Part of a small language model's weights.
Size: 10 layers, MLP 896 squared ReLU, 7.08M parameters.
Architecture: rotary positions, no biases in attention or MLP, untied embeddings.
Training: a variant of Adam for these matrices, 6265 steps.
Each number is 500 + 40 x the weight over its row's rms, rounded and kept within 0 to 999. Layers, rows and columns count from 0. Numbers have three digits each. The size before them is the row's rms in percent of the matrix's.

# layer 3 MLP down (transposed), 896x256, rms 0.0537, rows 758-812, columns 0-127
091:486483508491548477497541464557506476511521509438569522506487513502456497519470469515548492520465502452480469535478503531459563535569513516490478465551488521485477529503519538503528460478436467502469431416476526488563581534425485478577503482564440511537477481466493495553488496493537510471474544458470508397454517502409577526472477553496537412524519484499521469537522477485459477488559
095:458521555495472458512505437491502472515477476551530425521502481489516484517529433542538532547544462489530493473505455546505444439572513541494461504491492463431548469512502468564445569462538449552547542495447504533528473459475521505438488490508413498541592527483448599506508570461497580488546495528444450497489470539463559541447556576561507503465480523521502543482588505513524575471535
103:493519510594515468449474532539504568549504534522487496471498461486447466489537435519553445468532503485480440437477547491525504485463528583517529520445459465543472506498499541467553462511476448471458550527508545503513536463536435541466517492468482589535469462584470408351481485530526454517486528478467519525425439438501441580550534452437569507512492554530494437474551547532468422513465
099:465513553518511515477527525499473478534528526426535597527468447526471529482481475522467509499532545465483526506468501516486505530548569462468427417573551547421539547538545545459499508516515469472432531512461426545543544414467516507524522486561437464582446556621501497583515521547482545515532499483522560495468527464493514499546535481568500481485490450449515509523428497551507535531556
098:527463539489549487523493532409526389501496528516537471467484528435494437539463507492493560506468496582471463475531552486516499533491503474456450440456534540420509529532510486460427446426452574515458447542461514536509581493581527465417442441495488450493430537493554502491583457519561489488558575501476459563458538577488498485474454495555534533495589519571528529509528521528498516432510
098:507527540429517536494515523501523519477505564507455438468513485496498447471511488506487493458416509547458487508528466427449424550536534565491450533532408554464493561450474495522511547417534510428539490484485512488496477496493586476579472497460547487491539508531458517474523522481427533466429573495490565455510511477507444506532467580519491496525511519543478475432492521465434506477555
102:530563546477474445560612510515510489502526446542412485549563502471469500413503537547529535546516541473448483409524428485442427481505519447511508452514486427514474552484442493559458526529443427466504582513465464507499505554453491525502550471513454545488557519528530550431466551534455453470532490499538552440505462473477514543493564482527525496463487416520500510466456486533522442440428
098:473467484423476481524573527500470498524456475548541464536469563451472539534458492513501466438553505409484485470596398511552527503472452462463501504517469445469522498495498447519506469502490494518476489526501459557546425529479522502494541454576537464469522465471455562470523511577460451480493479502495452557552508601525507547525491516479439460481548476523504435504480517506487552498530
099:462504421557528560530488437545471433552530518481474496557521494398513535607517472462494494513499504521462519520497531561545483488521481472432571583495519479416480518591579488548473475460480525439457555471474497523475578495503495511420519539502511468508435511543496471509522507568559549538499434516578470406547513505579485489529505536491433504529509508494504534525536411535526528481492
099:553441450504503574454486440502456476473520457495555524450515556450496519591485522481519456509530440466452504520547482496562495507594551441541517485473476473453402554445532506510561437492528486553460549473453475463463459536560459570507403551491486567500469539605515500501484498519528517486529487487557567441561427407579469570504489484543541511480485495471437512449461499426506470419512
093:474461546515471500484466485558550541549493512474457539536550510555385466429508533483403524482491452494511475522468485478449568462534522501486480515440505439530512595528520526462457512437502482545513490452534458520496470466508503509485592433370423567467512565486475502524547500549506525512561456493454536522452566581444480510514496507460629485544490527517504452429518454558510513528492
100:481527435612550530513489545467507482496534443542497453483534477542494512530505517365503548459485551501517538515501447517443499492411511489487501547494537526528530492444463539481428496551529489396532499519480409539461400546599499498557499513504500560563489559494484545543452474523500470468525499429554482497533510510415530470570429513499552530575493448573504452448553536490488515484561
102:481482514477560487467486476500451552498452547450470484548528430482547412505520437441387506521477511493485461467521553522440473431484525600512517581521465524429451507483539533504492449523518426536465490526508564491497452517503440549572480479494500513470515493491438484516432511480466480513482485531447425560560504495416581476453519505457544502493573494453481517474518493501515542500409
090:539484506488511440544584456494421528477542559551505488491503503503564510489465424495491549499515416469488551530516462527407428456465476461574525401514513505420481521550452525561472470496530499561492524524553561550419527615491524495531577435483476443540535462511522495479549561553525537441545515465540570430485517580553564500498495453561512486519452470493517521444407520520506550519510
100:461470439427466489408480441534509513570487464503504527475480520475464498500501471479529490458493584505517529544582505445559500536510599508481473451477570505523542491496425588482497449545535546500585481532515515511526515481481526496536506524480500535617459508505471516437496470461520562429474553404505486469444511504577466520587492493518477449518481521462540538509483571485497517545565
095:426509511500418519540512494485483574533468492466539471515454511431514580546522550500543586522471565581501471504509458536488525490505576454559454484517451538468517555498520510504560512530481529521536566534495475508486503558597480459468490506571492535525562449434526473474490487400553403469500497528549464460457450507526445482481540580525532464503462451474536369479559501432468518543425
097:514463510517541568524415439519418430502524479507534526500501585467529491460519511536544487475528461485479550493453462482524453488456444530527486491369438503545493470554452483526428545441467525469484575450510469452455541533485564454512536474411545518522479538546523522474454501492564573565522485488477541545514529488515478484526486492486497503525536529546565480581474528527452445503516
105:473502480464468505529601456504472550521468460417433484498466476464532476460462468491479517456408548505429552480546484474571534485568522613583475504523516546488509522446542469541458479513516489499488479526494484521484533480450477530544553504495506515537494536445544530503490478490521485589438505435466518434530447511524453485514505512482443432464520466550505487499427508471544501511499
101:496518485472514551550479480458452452505506447528509556459543442535559503443459551584514480495471465509605500597548491544440431442525502517518541574437450486487485532523503536478550441568577513474478462490486471428434513428475470510494506550526491535522496439440474480537427468515491530435483580479461451510449400487475459495511537490475424451536495567558590566505536535467448489549522
097:546556513544518500432466462521417480468553513499504565468560488529521448505477459512510498468500488385440437440495505500429471459508447554505487580512492459504513480468493526568489500508577488493494476464513519491466479452491482509547512471485491483434575430415497494549493531525477528519504511461449441551512379468483511458464460520461482484496469501519512411484534511483510538486572
093:455486502433494543464479491447534484570480461577476441530490538510547535506464511562463444505510539492446567470466456521479422440494404469487498491494452457504526571552395533474497532482463482479464486496498485415505483488434546439511536454545517492453566518435562498548456497445469542505550546570522492560531556489498585459545425447447452474505483499460521452536486455548510519578493
107:428460526458539487510538533535498516453480539510507492443461518443557497539502579472500460516518601531463548428486476501521507428527514477542541471530505514514457508445455521443508503488480559506465473531511485485471522466490440520486579511479466468472520508412478474528532491549516500516496457495533471397494509473527595436508498493506590492536467516492507498509492485551516491479478
105:506474415434517540526489457558519433533529537504523490493498463520531495502468541487527524546492550559509502541537508442448487467427484434498582535448499512424524479555442491445465471534544511507523420490519456460482563445420520449507484448477496531480485498479428471517572552421479474455502488453455443500483428461440512505482433598516555442485534464514502508473452448502433442482495
094:438458466446491545543479413511465530462458466446464528463500469496521542494584511493489467621478549369586514475463495466496418530494573581537499539510456492541530504556511503490552505527545490461524519479492549463488495519525494499526466515512448457529498444444444545465453548470490533505445461394483510470515535499484506517532507480542469447602515546539475507546466495489485502423509
102:451467510549514447549531557546494594546476445570450597560457458439528570479522481520508523506512429497561486489483532508500466469520523487543594449567529571468519497524485526428464540476512503486505433428518526477503493464542489524455489529548501517535512469460506506541512424480551506562463482503466470485508502487463574548512480533478551483496440470460581581494485501564483443582452
108:462460471468465498496578492554545576498452468527478556420497520569545523480544553527481505517462493477497471470603504431470481513481458536500536564505437481513505502518472435453490505517492547478493411491452472509517582488564481544440467509546490529494566536486552613492505500561467536456437534541490531545527473488467530449475502486533524504503479509491512477492513499481475495507517
093:431436534597527535465486480485549524590529461498417532468526536484491499383584517452568496544504549480529482538513505527559456481528462585456479464546468506581534518543500484522554576461565456519535527483528487524529521511496507492559560526454483525517438474530464486512556555517509470531425417391510520480444431497474540490510463509447536503538483531511544479449460539480469458436488
099:498490444496447470585502524535480503503478551561463488453466447513500493503490548530466514477499497520461554446503504514486458545441453546482526540516487530464560494530445492483500515502437495448488452472530512486470462579476467459502482484515541557475535508480603524477411541481550496511536458436481369521452484493415443515466442453559412487527510490501524537454561538481450505528475
094:547458520495496447484518468458495567522467475517494462498497442487480501468569447438493487569402578448428591497444521512489531456474501525483460477487547458497450597510505455455537460495473471538522526532499555490442448529532526564445503445444564479475511485514474505443492445512535482438543501430427512485529531488546469484480510456450529584491506494523470456537506497498516560469522
095:455556563482541443504492470476453551496495549477428488548514422480483530557504502472488561429471598516503490510538507539480486505553560487471511516536589473507462458526534473488512465450535457513415500466542429518481522530521441545468509555533472467538534497458488503466424483478520503503397474553443515515528483498628500553495490554469491531454455498450513561493492410579584480507561
097:453439388542494495434480497487487482490487491487464515571545560461501460591488512482510496462522509489414511454531551471467475495454576470551452478425515498412537476496518523452465475408516462522508474477514546525493452479470530416535525486487512498527485422522518509427550536486499497483495533562495476461563552473551418529529529537575519468543499521538524512527475481539480512481507
104:456559499513512489597571484446530554510527484564481474454542516496488557514526517522476474482556492500522493581419499549496441480559568476489502480417563541584529507466515485565511534528493494545434504512491479550459518528519474517525543553514546507519537527511488469506438372493496555516468570428493516518439527539506494544529482509510480492471471511542557452501478453551563528434503
105:471531472533533501458512485417501500481568514546497488393501552469508453517518457529500537450481498552474470524486507413517462442485477508423570510508462481535404447467541496473434482475457485476545563480490566445505474430554564510568466532495498543418525592468525509493490541480441529480584457519464495524540537561529524544491526494428520510415611472529550513487477544510454536479492
096:492481482512465490558464514527486499496444525500545539506506577524443429529517527489497512459555435575514490465494486537430494578525523426433461531539484474484572499488508585529443553559461484494496519449481471520441510464504514542493500496556532504562603495521467463445496469499524502457541527502453483482511541520543481524498455461458406495510497393537527488488472499539513476535457
099:455446480535435557492462466468521506555516514562563467484425551457570491524516517488529503514471452584494522459444485504510518492447564541490455494475553513491477473434464493412535590535484446542491524506486540467507539516489455540469530537459521492477441549533468459510498477474474561532564496473498525508517481442509513429503551513420511491555498536484483414583455506578514597501509
096:536469502563470462506482484463546545494503468541578464488469497486471523567496479483509517494489480546482540502519557472478535549531474541530500520456525514474557517531532440522467455446539531475494456526422506495572564463474511481498487538493420559561467506444553532554506465525478469556515485514515485470429482506527481475467521475602448556568492521468534473477541417545512532594490
102:507515479492512473492483520544476519495560480544421545511543518471528548501460433545525440518518482464443453470467455479562523527529503570464444601526496559537569542552592502481532516452485501534441531509478528469519484507457501502544482513427540529521448458506560540520519553510454534505461538499465527490438512421425517507525505486462446546508496537465475559488440513477570505468523
102:418483500484535560496505441496480526552466501469461487516533490475544512492500507500486476534503526454477530519399552427561481480534553510496593471473488496430453503471555481446584529499529521474515513441494525504401523565497542497483519538554495449529431444514525460485514539468520461495412466380511427443574532538507457554481490419451498462519498502523466459477471436492484492508487
105:524515558582461463474490540526512552515425534507625527490549564505491543541513512433526533514480490536537455498518587559474498556473549561524501465443527507476466524497549546472528463457486488513490523520450489589573486451521505508493487543448505514525497463524501520452508561464423484436488543512451499505494481520549552507537445538468536571490521460502463448462421427501453445501556
093:562429489446558468523562503513530528468569426517537468453460482475593466487475489581482526485507485568459546529515460524514447577549579528580537544484377503454386476477511458453531504574429486505516452532482493465515497544479496494483471500448532492471460513453542488460497438499483467493490517536482453482493533498502474444486504551508462517486459484544486543542464522526473586518546
097:494534485473556415487513475467508464524505540574532473470487548457537500532475439484514486521487539508511456519492519472507495475483504459498535505496511526472548531464519500537480526432510447528540497470530528600552495540517571472508461476406550457458448582516455552580441489502484471558569533555480461473533511590516501415463473507491539521643560491471452478501502475525498454434536
102:441478455530473431475556487490488574491454535445430520475449543496453500481532513533535534513452542551523512497491512520443462460522508548526485373582559478500523495541415570538518507471577495490579550438491504504465579560494476509488538456431496515455477495462465506463504521487461475546476444493510486453503558503498539478458545467457473483511459526436535523518468496499539449492521
095:459480447473436495497553441494519617590508422518513501544543468452539483577520483489536558541528524548516429488480553500488519488522463528496494516433469499507515552430509397442478463447625545516576509540470483426563438554520537482514550551541476483459474521490493533517537442424506485471465502569427496529504436481529535490532529523472511511562522525427463541447469466427495513544477
106:534562509593460517451434532491494545536525491481405472510530476472492549521476504539532481601578516477439510463493504544470423486613407545430446494452477551559434488437560504517521520498429498553517507459517480507458486502549535546502459539447515417463490532565541533470482487448527449460451493616489502507579515512529545490513532463513457539485501514461450475493530493575460491524462
103:442467519479429496507422476522489507475549455558513531465442443556444515481508465510459483542534490518473532544460588435488509427531507598509511499533532499480485524512440521522557543561531543535490466479420479520527502499502548418466520502465443478488518518483482527532504516473515567456486492425463427505522532439446568513506500526517514534429529552453533496531473532517450503519490
097:511582498490497394533511465436468506488468493547511507490499474583486507479499562516494494478490536398433516527518526515488517498436469540490443519537489491512499502471447453487508518572448533458506490498512435486456457584447477561528460473477489538512518494513482546561387542473491463495453523424526481553503440533501511499527503476543487506501508603552514462387546513467478531441456
094:420421546555545500462478432514545485570414486466477504520495506534543502476488492507537510534540442527480492577476450513513385473455565517499493495409470508533533489540554524504445540442460547540504519495455452524513508481509497516499416534525521503538463561460456538531491602513491473537520482581550466562487494545461538512507459502436569492564510470509487513508503575505547462504539
093:496539461452541545495542470506552476491498543488541515454571444513461493524503488450476554503450504474559549552438481666482485456567513552453505464604492515506477524464567497475500438545509537498461503502495503492518518465509505495514489515471501547519577479445506570497501508451515524529540452507509506491493501521454498492432605480481515526480532479468490461520584523532475541515491
113:525533462509468521572473566606505500514394595514513484493521512509510556445584568563476511561487566484565520512552518442432557494499470518542511545463472432481478520446578484539447475468511459506486469535519460536486503506540519515433462499500539493558474467463470510521452530471482508492479483532465466509465504459545471542448573535465459467473500513598505502512530510518460469531438
102:486508457508571530481518431493492454498465505433522453467450479450493467491538528445479478545499528437534492476537524513461573523582504467497498495511554546478493562454466551470528469396495545492436568479437571536563529491477514446542460416571516505559574492532509548495506490462476509425479503471518434494543484502431456506488495532421500442491540575450498509577523482508525524559406
100:480431538493491482477530492524467470480509448526504463478464468487466469478453500552497513446453527528512507563471471549471524529439497452506516510513429432563538534457525497505514494479436465439539533507481508582457528545472549475504550523401549476478434476492438505488506522520424525512532491488548450512522489524518550516489462472472462554524469489488571458513518500525513492458584
097:423470462450554549450586473463514499572547514574473477546543398466525503430510455507497514538511525500492432399436458471543554484455495468514488538569460503497555544529476487495478454541487505534553476469455541521445529456528500566411516520499423520528476489537467544433511473460470478481438399487563516526426443560478557491452481493506469470450482431482523442496468464510503498502498
099:532496538570522481579441491496547396530500508553383519466496521458543522451555534467529497432439526476474510472539482456532496476506530479437548557534491472477428531494490459479470540485473429461482447470471537499460449489545509489577498425445546470539519489631524492499479458546520567447481514528500533461483489497477458480551494496441508464516426462487457537493481530476504528475563
098:486456506491474500474510445484480486479548537490418490549543529475451512472518491499441542528480575552432467556544466439524481500476494508461490464507530477516539412521459436485463507452528437504526439500501413496574489497518493528432448467553473429517534472507445479493544534467465511487521543508439468511605454477489468451558451407510540456502518499548467529478482509589515413478510
102:472564538443509521523497504505490546528524512481496399528486507480492550469484496473509477445456501390520530546541397458498519431538544483547542557575448500395576503471571461475499579517476463475534427492487438421482491478486536437496492444504520500478435482441494533483474475549488578464529472451508489547494517512542431444468396543448498505506542555477502471570485500552497596482566
# layer 3 MLP up, 896x256, rms 0.0517, rows 759-812, columns 0-127
098:510448486551451541570492533500490470470502456509474500489512522421442538436510510432556493461478492498508499483430532468568436468490532499544480572478449527586451476530459450480469460485479497608481451581536500508531426486512504495496358485483466477468490501522438478515481474469541527487510540520537509544495527453472501546511471513519479566473471563477463517487471510501525440408417
103:490464579532506534447587505555568498551508442512511497479510477553420449575449548500587473483534538506526535554528476498552581514484527474467561448480459511572475475485462599538527463503392535529494445522536519486530525488501431452416512562476477498455476519575463487433524459484514523530543536504451606506473484473476485519488523504505480443461474540512485501513474477530492468517488
097:497500472490496437446544463469487492458500511460511526473434505475597532476447518495524502489596450479514539470495538479491553484512459470488550514472362509427553500500427537585551470543495509475518489473448559497487511460445461457461469424528463494520498491522455537430462570493409492476434589541493555495502442481468497545539497495583481507487474511466499485554487462443475578506511
094:481587497466518555465576496552562454510519484516546551526541496477497455499525509480430497625559473534525521501572511494472485500471466510581496551505443481480531492502510510489523441517482526476481481478477542509477415497487435504481472498562446577520563477513492501505489530549537524472433529520478432565458466463525512496487519433579468481466493516479474493494481475451511533485552
100:451564500534440555468512488520590458465534521474567439478489541508563458450474540440533530497533491533503489528525498446562551523540509495504561452488511484580494447513466560511462516512473418540397470539462541484567455444535443588496523436454501536502424560492487519499505520487459506520561519477521484465522550435515501532530525542462569614509564501532463506597487488445474490453545
106:501453448499433472566526487475494491536569539564460468492406462555531480501472499528540472528554538538465507505452475530608482575555512432536570494522458576470472512495433462476527433497558433480561477533552437504474534488470475498465470559476485437479497541547524554498506496488415488559508520492450536474527475500426486512411515501502456566446487534464562533546516527582505511455533
102:525484461434481456487486452511486484439486528495538452531421492542419472537500545513505463496540519547459525489573446487510588540523530491487532472494464537528525512471473524521507456487520475472430428483456478490480466433473503594548493467536511486512485533489578449434483516567467535498570507549442497559550502520439537505494451499470519487477465541484483542570497568537527562524529
095:460503481543501516498553583502481529500431513428520562570429486557582504514543484451523514503538501461471569528540460463451493521512495465562495428502394542560492478533517573504521445513493533521506523460481388522503488449535456559557469534454494514536498482589518554521564522512417510536518527503522515528533475461462450493565506522471546562569514508403476530488499495483463458497570
103:616464540540494500459552439518434506520550475527527493491486494573492506466457506422511461499525547566499552474546483509540447601431514502548486475464486528528527479461484540484553442518563474514503488464467542501513497502516466492390390507481509418521482547438521443535546570514467527544537526511527491469522567506407539413531424492499552674458496482520448493558527537494538515448449
091:564480403468489505507481473461478480477445548497471486487490418508538556479506518468490477471513537538473471464436506527556502477507507470499505478555500523494559440458468477536540439586536503411498513478505532492490532524600521527526487475542468465534488490614489537490457453438487504545491623477518532442521451471502498513486496552491440562418530456369508415470551498517485521493613
101:472449504501486454488560486549554408503514494458525511474522492561478551507493582467483428530504534531440496536515529487530492489530517538488438400481480506486428528501536528572553466487500504519504526463498417486459517507456442521486434541439532486480481529515511457470476545440415526540429496537521477458478477526415476545498514433522484507506451482472550500514516460422453448504469
098:473482542556459517467566527503474471447451523451490479541459522559522493472434511529482516467509488582473464510545572522513454540447523472494588387473496584473484528427515482485422548477492527486465493451416527407488509486492465501453471571582500371488507562496505508544524526497444568532468476518471489474523517495483484501513482576494499524513436528464522478557469459546472542497411
092:587433505497516539516548440483485505477472502456581514516522426566558454475459522510502518476556433488488524547497478488553486536478478374514539461547473538504535495492504484479502523562467429517505448528409525501427521569497474460469524521409515466487453531470432533484521520517482511519508495534517557496492503472416458505470532556601493512557485493494513544565584522480604515495568
099:494504456493498495519527488542521461455553460531568485521494532559494514459529569551559511519537493537547529469531466452522508516478452502483535472515443502605438547519444487533462483571541494497462472470483404491377518504565450529518512430440453545543510557446423534528494530566450556525493554464545570502549491547533567560459473540591488485554503481512519467505532517485521534560535
093:547485425531486573513510472540477502493451497557438492496526521453473515458513578495497492576539449561477540473496501390554581550551483493531505490462489443424523421515448538557565470476455548484534472480505555455466474526514499497476481499474461417486521529447515483453526564489524524486561547554533519482476541481448516472546494490505483508559521551472517517548445507528475471540522
099:460473456554521535537517529476513521462530490465511500536468413452580451534554517494480525514520480494557467531558486466485520475542472502463558503467536550489530484428453494586556426503518516489528488476565457490482457436485496559468508474463463496488429456546448407515565513533520475556539534503488528476476464517483479443492512513505513561424504495382521453445519507459536524519439
102:517530478536463458447488460490481518517511526508479496537496490430525491480526502490578405494497472538457463543493555453512460616562515506514544481480449507537477461552449500466471488484446501507481501586482497504449502410492438459518476481465553489530475448543486399466530570626509521532576497545447510482494466444511515486477504522539488475479484524534455531551506625545488540529450
108:517456472517498574466452510471535480421510479539570486515505488536453430507508511492510471544488503502508548509499549529588500488509388464409523502491516494525471513464556498537415480513403483451480485542516530502529526466514441493504495464459481522500486517564480476484592517505468548553456488543454438504517545505515518476554515500519522555555464554505504507558553408524544480514439
093:413588462505504459482459543481487492490510501470533459491487517486462450507504491415516409586524529570585493444420559500542544501525565498492518524473506473503489505529538485480535499545445521484475512547527523560521456492481411558511538480512458491501488536549556531446499515478499465527422513555513442506497506476431485502462521511446570532428508564521439586513551483582505528492474
088:471505457501515565490526542602527466471516490402473457517483403546442531493502518523532459550547444555528490558447481543511508566482507498481536496450469520454540475447533486536437532516449500505474519522480569514520506573541422500533555503490529511539459545558446530489523549516519470552510488531500491494492490496508505517542512486475529475496515578466507512494498466494506433492474
112:464514542500470458475501487504520530483535522389547423551523439521476494457551550510479493498561438544548511576560611501511439544466553509498452489490511555527482486511530469556531489538487552505442501565439494489526471447524426548498544422447460440519536519489440504525485581511469512446461492537526486471517571527481476470526497527463517487430507464447431541506458453487535581468468
102:512463516457523537484537439579476461438462488555463517520487541459432448519528502483552412514588413618544482467530524480519500477511504427544577498509515466522494527437548540495489484509477554554494477474484433460556465482511469485454498468416519545525449532504552454493502516610473488489570516494528545509410473415444480507559488598493464495507489550479482505501483466461555542519540
089:485502495462471460565506554532424545502498395540442551560427513557551500448558513522520536532536523485488490469444446462478544484515480480510490522470491492515535508449531536537449534574453545458552445560495480528492485484497392470465488492506472484446553513531531462531496503487488518561523537501484504452503470520509590487452427482492470525507494524429573496442566464493534401458579
101:511500441467455425511561545454490463504513531510469484506455524473533502420481499437582491528514544453549575500492477529490457519450492500571530407520552498507510511489483451467469400526516526473487478518476487470452441594571447521502485495550507491513501507453453494493470502576442490479465484500460501412529488488492509476498455465478476509544507559467508541503525453547467516491491
107:464469499460466485537385501492549486524522546436513529468510561518484555528492515515539501552493542497523578550512514548564543564429488504554440443486501555493491471488472584521505480461428528529554550431503457439530497488555506518521504511416438472521430558538489555444499523557415531560474465511489504536584490506479509545514510509557498504489457604410465537492485563476481413470504
097:507452502494413459481479502537529500474523451464476475530439492431529523448513490448508466494497491519523507471491506451527467523455540475500466488500515500563502456462466474462566538543461456473423565535465479501480463482519492567524443464481504517497419502489465465510452570526533534502555556494459494482556634489548497479425478511483518542478535512431526493528441574511496553501507
098:521503477557487595468476536481487495527494453463468503543444557519555536504552388481492479514540512576568516611445528477543480508506463490530492472576502578514451479460441465534500517523530457440464564557505453503477451481466421479483475496487508543477467495473469521455489528492557384517510575500495476474540543453533516498461517519513496543448480448513514511488502555468498471520511
091:602553522528531457464500394475557438455516525551536564558534440546500536538554514468490510500542479474419522485534533519517548426514452458464467522433498456482496478530548503525502461498473512526582508467423488402475536514520483523525448492471456496505481578533414437479500537500435439464502576503427508456458489506463473592502481545504487480500509582504489521472533520537452452435577
095:502469458551464476419579483530474427457449522506547454461534476528559478526553499460509501487560509528486519473504513553500567478443435492519544482497461567489520481540497527541546527531463525510527548477441526431534516535583477409541491543422490460550533503517474472584542485529462543569463593473471509455554518526523489565588472477480456539513523495442504486524510505484507459414506
098:562540511446445442449532508508518527452473486511547459581447499516463479512508540543486522497513515483562496505400432475523507541453446446542498522443478507540498527445429468516488464511454464468451521596527438487451502494563502485519485498576400539462524505498516489500447574482479592510488498548505483514497428513488487504564523536442536578490434503472486440572574564526477455494500
110:489518483461455497468547497530505538428470434567509451506520508548557458456502517527486534526522514517470554507464557523547487503479516442492489482472472495618534466443496482658489522501515491523487495515497482477549517526614467550511462505450497436547484562506499525504487524496508520575464472515418515590477488498461493462557472474495557538512449565506459593475490500485461532472527
106:516510475503522462489524507522529484473518479497586559577550515494470500502458473504545497576517479472522467530519518566513495590480466449464565430496494448551567463400468552586503501484524462513595521563494498467460441520469495482515493550473510459492511522563512435522536531549474556525505528470538508490408493513533461444575456557602563483472463469453464529514487538450442511449528
100:532523505553422476459528476492507523463488432541528482495557464507520493388450505505538532509503429518482518547465510514534528504527500478486545479550438612565471468446500565488430507558507449498497474476487435477481498449535492531483487474505437414524459491545535494436496477465482615561502537504511472492511487487472508520479522502512528517471447445415421489514514478497525479471550
098:520418514487420517441536471549506446402487539539511533542508448528572522475553502469457448600501485517520515522454542458601502497482507489520483493522501477557458537497514476567452537479471570450457489607439435523501558444534508552441529445606553473483439530486513503526493483440518528521499514550527485480535502411508488507478467456447444503537501538510495528484518507450484530525465
096:541566569527446577476478464508544521447522524544538452527485551486442510529498497496510494547455443512449544493485538461556528625496447482461480506488559496582570501481458438498402501484551529474538471518477399498492433499554468527511478489506485505558526457492501533499536526450488534522532520597554531488500441468466499596497471514577500516505497487499512425526548565477568463461512
101:472480430536502485524589564495518473516505457486549437522515487496495428494537575521440493558518500508531508507481472478546547480465538441480506451521545510464534458464493551525482463557511484448553519519426493491509499470497391462555497589498506470507567505577510544483461487551465454503507504499440528534528484476481428560489544495536465483446518524446526469479443476518513419506504
099:550477499455500464550505472452545439422569449556519491503454469528460589418516516517504523534570460491496473489515472494544454444455431432565498440498520512464477441470467468559551456550534511483500473473466508462395439484523528496470429507477469493519486561541446527416532533530473522515510532467486517525543422513516527411417509563542491584397480520516471485481528501511428428502560
111:487528596507421531524489482478475502509520545523521486534458476553480510491511495493480501485567422486543512550468575517501539492536452462491462539486479462505447459464534461535534505553528550466568446534526445500489425467500485502451453514420465510475531537581525491407491549445470457506408557477475493476544537501511455400494485591497514537492430513404469502512485519481479455513534
092:491525530548465536523524517532462490476524527501509423594504491497518429480528495490484471469460534497532549523511548548444543497520561508551457465462524470501527484432475450598483485509498509494507506523531417544518467467586457570465559507509535517406548553545510524483485606496536551535528527495502461460451508521514469434447545556447550435498465580472519547529486554450482460503482
101:545528550574484579504586487538478516476454544598542484571497468490508454437515497474448495553496516523569499432429567455577498495467445496489512492499484470555448461464516496528490492516494575529558492549551468455481500458549487539482517542487489444505467539437499450502478582525469566457537517519520479511464423500466477464509486552474522517538450499406529491524461515550624551552480
102:547515530516499484443515470543535494459528499498435583516485515529526488459586439471541430546514512492528553480481453425527473488517535429491527521508464485530459503501454548492505498483545524513395496533457489490443458539513516495479486498530532518522530502529543489508523474492510533530460513517472404573420545429506450579493507519502453491496433544519484486574493509485511527505541
097:586593485423472539565474447485500483485578564506506519466580421574506478472535556479508510487509571599484518491546493492518526492454500515522536518463483485476551492466557487488452471507577462515523482557471505458473412546456461503539459554482516481468506501577525421523567446501472492504584479530481497548489530525522491465461453526538479494486428561430463405524540484537503552442503
106:493561445550548501524562413510435459543509532485521534539444545515451551547520501405528466488518445495497546476560530451471471521498546547502471498580489577489475529470492589534483446582468525505478480494488461516414460533455504507518470504448492496489561580515508426502509547520477543561515522499499445471501507505498522420580481493526467536419497559444490480507564508475507503416412
101:486567504485473545540477553582450507454543446545521533496547527474496510511562564481520548630519522495497476564527585480591491480494487547573569459470494491481494474440530535606471496492561567515457454483517477508471525564511485437481533535523528478554440495542510494542556516534487513535547551489461500555526498497534552471465530513500561569519477557486502529487545553533528424534489
097:467442534451475524495451536448541508489555464456524507507449509475522536495528498481471499531480512490588482552440535441525531447527556494555569448554529469512553508461477525532546485516557441478441480523506442523550530394519530477506439548536489503409492461495457538494507434529450485526494532500455437439512538379446504498495479472505534580488494501497496577562394465493526433518522
094:521531473491475473556544455510500498463551436478429491453512429543522455418509543453535491580556532567522515491525535466541504471446518439500596458523444463498521530523515572550506501530504508530464477513449492486462506584587479495424461529434392420439478440526529552504554418496465505511476492536491483534555470464450518533483509543493511515475472506511506479541475453497466448531465
093:570508427480484526454532516540584449526446474452537432536586578536557533513513568530465487538493471532503479547470522456492461553380515534476428487417535582532540515544490546515545528471530508493471462466514424462478498540472519481510525506446507470493560503473513537485459551485525482474541492497495509539470542485447455559548513536506461500539506487454463506558491502515508464563492
111:553498540401459506506502590461491562524483485459582450509491476464539508475518503498579477500547463534603576511491555487531485559539475481488441527514521576488515479408487495545478518479522540464532569428545497514486433538551506477402528455524445446519500536475582540542466467509494485529484561507498632452499483409508499477456436564524503514525491502500534488509514522563550515461518
105:483538524410412583459478518508454503452487460529503487476526443544501465445441500445567537566500511491547483487483509453457504490487509452462524480499510495506517469425587535582518427532541490474433518523477498521467528501454515483449521558503523482518536495488501541445498576474496522537484503523495524583503523518421533432495464533472507524442452507515443535494491495491482541556507
097:453602510466472504515494512480470466430399436527574534506489446505491494537537601512605438514487515475471469524477541494515521512429521516532548470477392498518578427525570585453525460522438508528470534539507500539547492538487447484463557521375505534563496527566493516510508452541463500554557500525470494545466464454473536473539469480434474515444446476495479455471470434484484479501535
095:500523513513527575559457408449487490495498539447487447504462438546437473502476523541536491510515544527516484462548491528490515601464424498574554532496499536488518535488517529478543517520522481536473512480492487472504545481491471512430481540491533491547447568471395471415453496526476496564400497520537488477498528410448452453454485552536485465492456595499480434572500558507479546373505
092:511521506478523512553593469528483454473512487505472505539467482499498532437563513538513406499543492500567485539463521485514545466513499449531478513527516457529564486505518529508533413468498528540521491448503483416465524510527473473490563459507552437435511553525521514493529509535551506480406589562496535447454481465534489568481492543515475460540419544528553512504586575536480465523485
096:544482447455467517490477491468482469543477494443548599495465540508534544453511561483503533505470540525477506484490460468482452532507487418460547532431476499452524486506458536495546533580542476512511455522513446491517524422460451542484465572547412552542468587499496500501513495477515532553465566517474479531527450488449456436459473541473544571476483512468452469543486470464508520504419
103:468490493445536498458548402590493410533537536538588568529493523538467506477548500489494433527530452562540557474473507459460460466549514520548473505521480502564502564504503571467460491565524416537454490571472472415497506607479486457496524450495541514424486555498513549543472511463514431553495486492496493463477539494514490521462528505589454496439508449530537455516520534528446539495507